Each number is 128 + 32 x the weight over the matrix's rms, rounded and kept within 0 to 255. Layers, rows and columns count from 0. Numbers have three digits each.

# layer 10 MLP gate, 192x128, rms 0.0796, rows 72-79, columns 0-127
118157080223147117090105112140097103071123180164096085165123094082105156144074150144124164213102154141077086199115096095070119116125107121119152126153124086163121127102143132115135108146112093172064103158141182134116117104125182160117101154076086119066059144129170027103139126123144122136134176133116144107098091095144124130101132131150150148129107110133115188102134146156050144178120
113135135130109084153141063179128163153097107144096132126134193126156143130170161138161137116130110118126096128109179137146123148105132135092083103148103092140101122118089147188119022120152179122095105156113119086152114112158175074085138146131168117115110138113163127124154104177171148124128153149121133126196115130135127107172160104132139159128112105162122161194067132127144090172130
136104096132109115114136158134109098174098093130141136116113109127117149085111102109161092165174147150149142159125117069137101163094120136113129092192074068133110121146157168114146091128126138158156133165113088124083099178167154106137070128129181103119065106144183075162128131133115142123171145121151149148191086089124149129094116106140106135109102167139201075119155061124123124137151
126142090172099113136144086161101072143091189128160123048117112162117111128059077127162150144150127098192052126058142078119133130193104155102118114164120102088161185142141107084140061119147113145166115172131145092120099143146119170129088141100080115068127139131116143136185107170096150113134091131161062143116089112121100172156090183123137106127144135125142127136072137120140158114127
085175074134145134118118175173079173127126134075165163131179155132138123134141149157142146103118134073124120134170113184112170096142147146100117115128138194151116150143139145082094110151123088159123148104207102100130131148121071176124171167146134111093134114126154105153130171101077152092108149125125120104140072142100123134183136098083150130124134074147112078060098137148164178201147
109145184170175160114108122082091119138091121137065167118119137161129204128090134101200116190150150144093103178115113109114107142128136131068075117106150124145070063121101168184146062149163138048117106135137112173157150123207132141071124155066123179196099124138093092088127134065097101154122127183152140162126133130059160126117135144090115133073108138155130143111130124111120127163117
097143087170110170162146076173112159115136170148097128080168175095095123096110103153116108159116126140174158067112103163127150080180144114131098107084134128086125147129177153144149145154139073159148111155099172127174123122186162131097102108172104082133114127098111102112118120103143095109126149087068168137091149109151179127091140118081124157130124173181101093134133083144143152158139
131131142123193117153171072158131157107178106086147186091169122085162171058065133136144055158104069144123112150147119130147132130097086083128107122123137087138142134100127162116109147132180182149064169072110129143151082138134098074164161109162110140081157143192114129088122143177133111162092107102177138091094155097094098164160082123131172164178166133175121090150070121184153103151077
# layer 10 MLP up, 192x128, rms 0.0756, rows 72-78, columns 0-127
123164138123094085060191141116101133184116170133090151133167108077140113122087170120116188130109078152154091160144105084084146097150140146125170173122159177117173115072162148133135127136100118107119127153083138158159092168121161154089095110153120126151116107159166113153095174134154158129068120034165176110128183156141101120130116195216121133139148139136071114145103153116215163080083
108060133078151091147102152107095108146095179151162154085144102116093126138157136109118110195117150134160133147155097156127111158124073118131110138144143155115123181108125146121108139091132125143109188153126087184153148146085096121077123145152102123118106094110092165123117168159113158127204143070161170122080103130125118205085075131103094166134193185106138144111138055121101138058144
097135100130160142108107137110118157114088167127142151142161105158137130120121149132178122090130124137078101097136071107126116093140105146108126074230100150097169110201148085167123153111073140121116119091130057128122082105034129126119106111163095113102148126187105166143147081120137146132181129110110059153070152156115118099176144111109126065127061109112137172147171155118113110125115
135117107089111193130102111160129212121135113175153123130173102120127149086151192103076089138164114152168168121152118143141087104142181134085115134155085158136117089113117138099143120139124138074101090116096080156139132056119100075140103106124096119098169116181090151132082193130169110085154104120102123132146141107119128141111194081121087117197118097170080105115137070154187122154132
096136105087162140088167121112133134165103111109105111140114124109194164085132131134137110129117138117067131152096112162189101165155196124145161127107196168154085119120157124111066133150139139143126173158125127127173154169094113122128138164209098142099193147111153062180138163132142185135137158137127089069083114085146098174195139158107086103091119152052060111102106185145135149171182
121132140141165085175175170134129189100118096096116074143140112111063133161115061161115081145193134163114057107123152064120129123123163123105155115163110146111127132106130111138108097112130110160147099147121151107103189103114091111144144140209112183128131163145089067132142125167155111123151096100229126159121131147143168153094123133147213128185144124103110071128188124103102119143144
148108221125147089116087112057123131134140104126122163127137091131124115161079152071087155138151145147100106117101138117110087122117120091137162146103131094140159152075110078152140126132135134144112100132162184139120080160123150112153131104074171162173104104186124129060144135069125133151109163072122122110165115166076151157140090138151156132118160136138166112129092163072118117133093
# layer 10 MLP down (transposed), 192x128, rms 0.0955, rows 72-78, columns 0-127
110056127164147132199123118122081065147126108161148148065200101138127168112116095094155103117098121166136139134152188149175136138092161144161109160149133149131102149085101128131154128121154165111130073120116132150106117149123153162148148181111155124162184031166115132071094103089123160121095133141105124145055136132101166162110131126103118215090165206089138054168160081148129170084137
166098150099090036082121128168144155142119161114197151138100139149115143092075179139182114173147114089140127150136156152095113159078139101123089130140118100155110108156116085173115101139099144106131156153125144126168146091170142109099151144194169081121093102124171130116166138210150161122118160124127156199158143151145113167122116129087156125113179195141104168167125070078126111087155
146162130135178124133122168112102147135164096144119112167110164173135096155120197130148094128147162165186098146116088108149095114132102160178083128118156091151143107143108167140107113156113138081118075122098103126120161157102109107096092143052088096122124132134104123176171121145131127082165106181125168146181101107086201145118079122124115140079065218151131129169153120153102097090193
128087143144118105118144125119092102142121198180071095091107132119117083155102147135128160126124158194171077107081090087172159162160116129128160114146153133138086102126083080113149173170130144156141153183112118068145141154156118134080136149160086142129152085154126145112214102108118117110162107112127072097143144110098112176191109117126182113120180143147069060125146144087105149148125
172141142163130148207131155134141154111076096077122083155108168169109143129129163134143158105100113164149174149102095152122118118092158193213131150103136121131109083154123167150143157085182152151142131166095165103094098107150116136114059112092137100131064103148109189147117143129103174099126116127084092113135115153084145094127101113136130075186090161204067072108113160146130098134099
187120187149165093089188154177097169158084135131065126173099139117070122110113094102126162115171178162127090106104075119139117161096182123118102095078120172129150154097098086084067100090090136135139124202136138185114147109131141095104090128200101162171125110137067115126137119179110078148133095057110114098146121161150146164085097126101149147110149146126108117135159154133129146110113
137161120096175086134159165070140151136126138142157101142121123123095162096124144112100157188138147141130127140117139078049095115131088093083180172123119122150121149143116159118143025182106177155130139159176139132093098125110079135101172151093138161165090154157114107172106109124137174134122153153178178136102143128105123132094130119118129123138113091140120166115140067119142128102124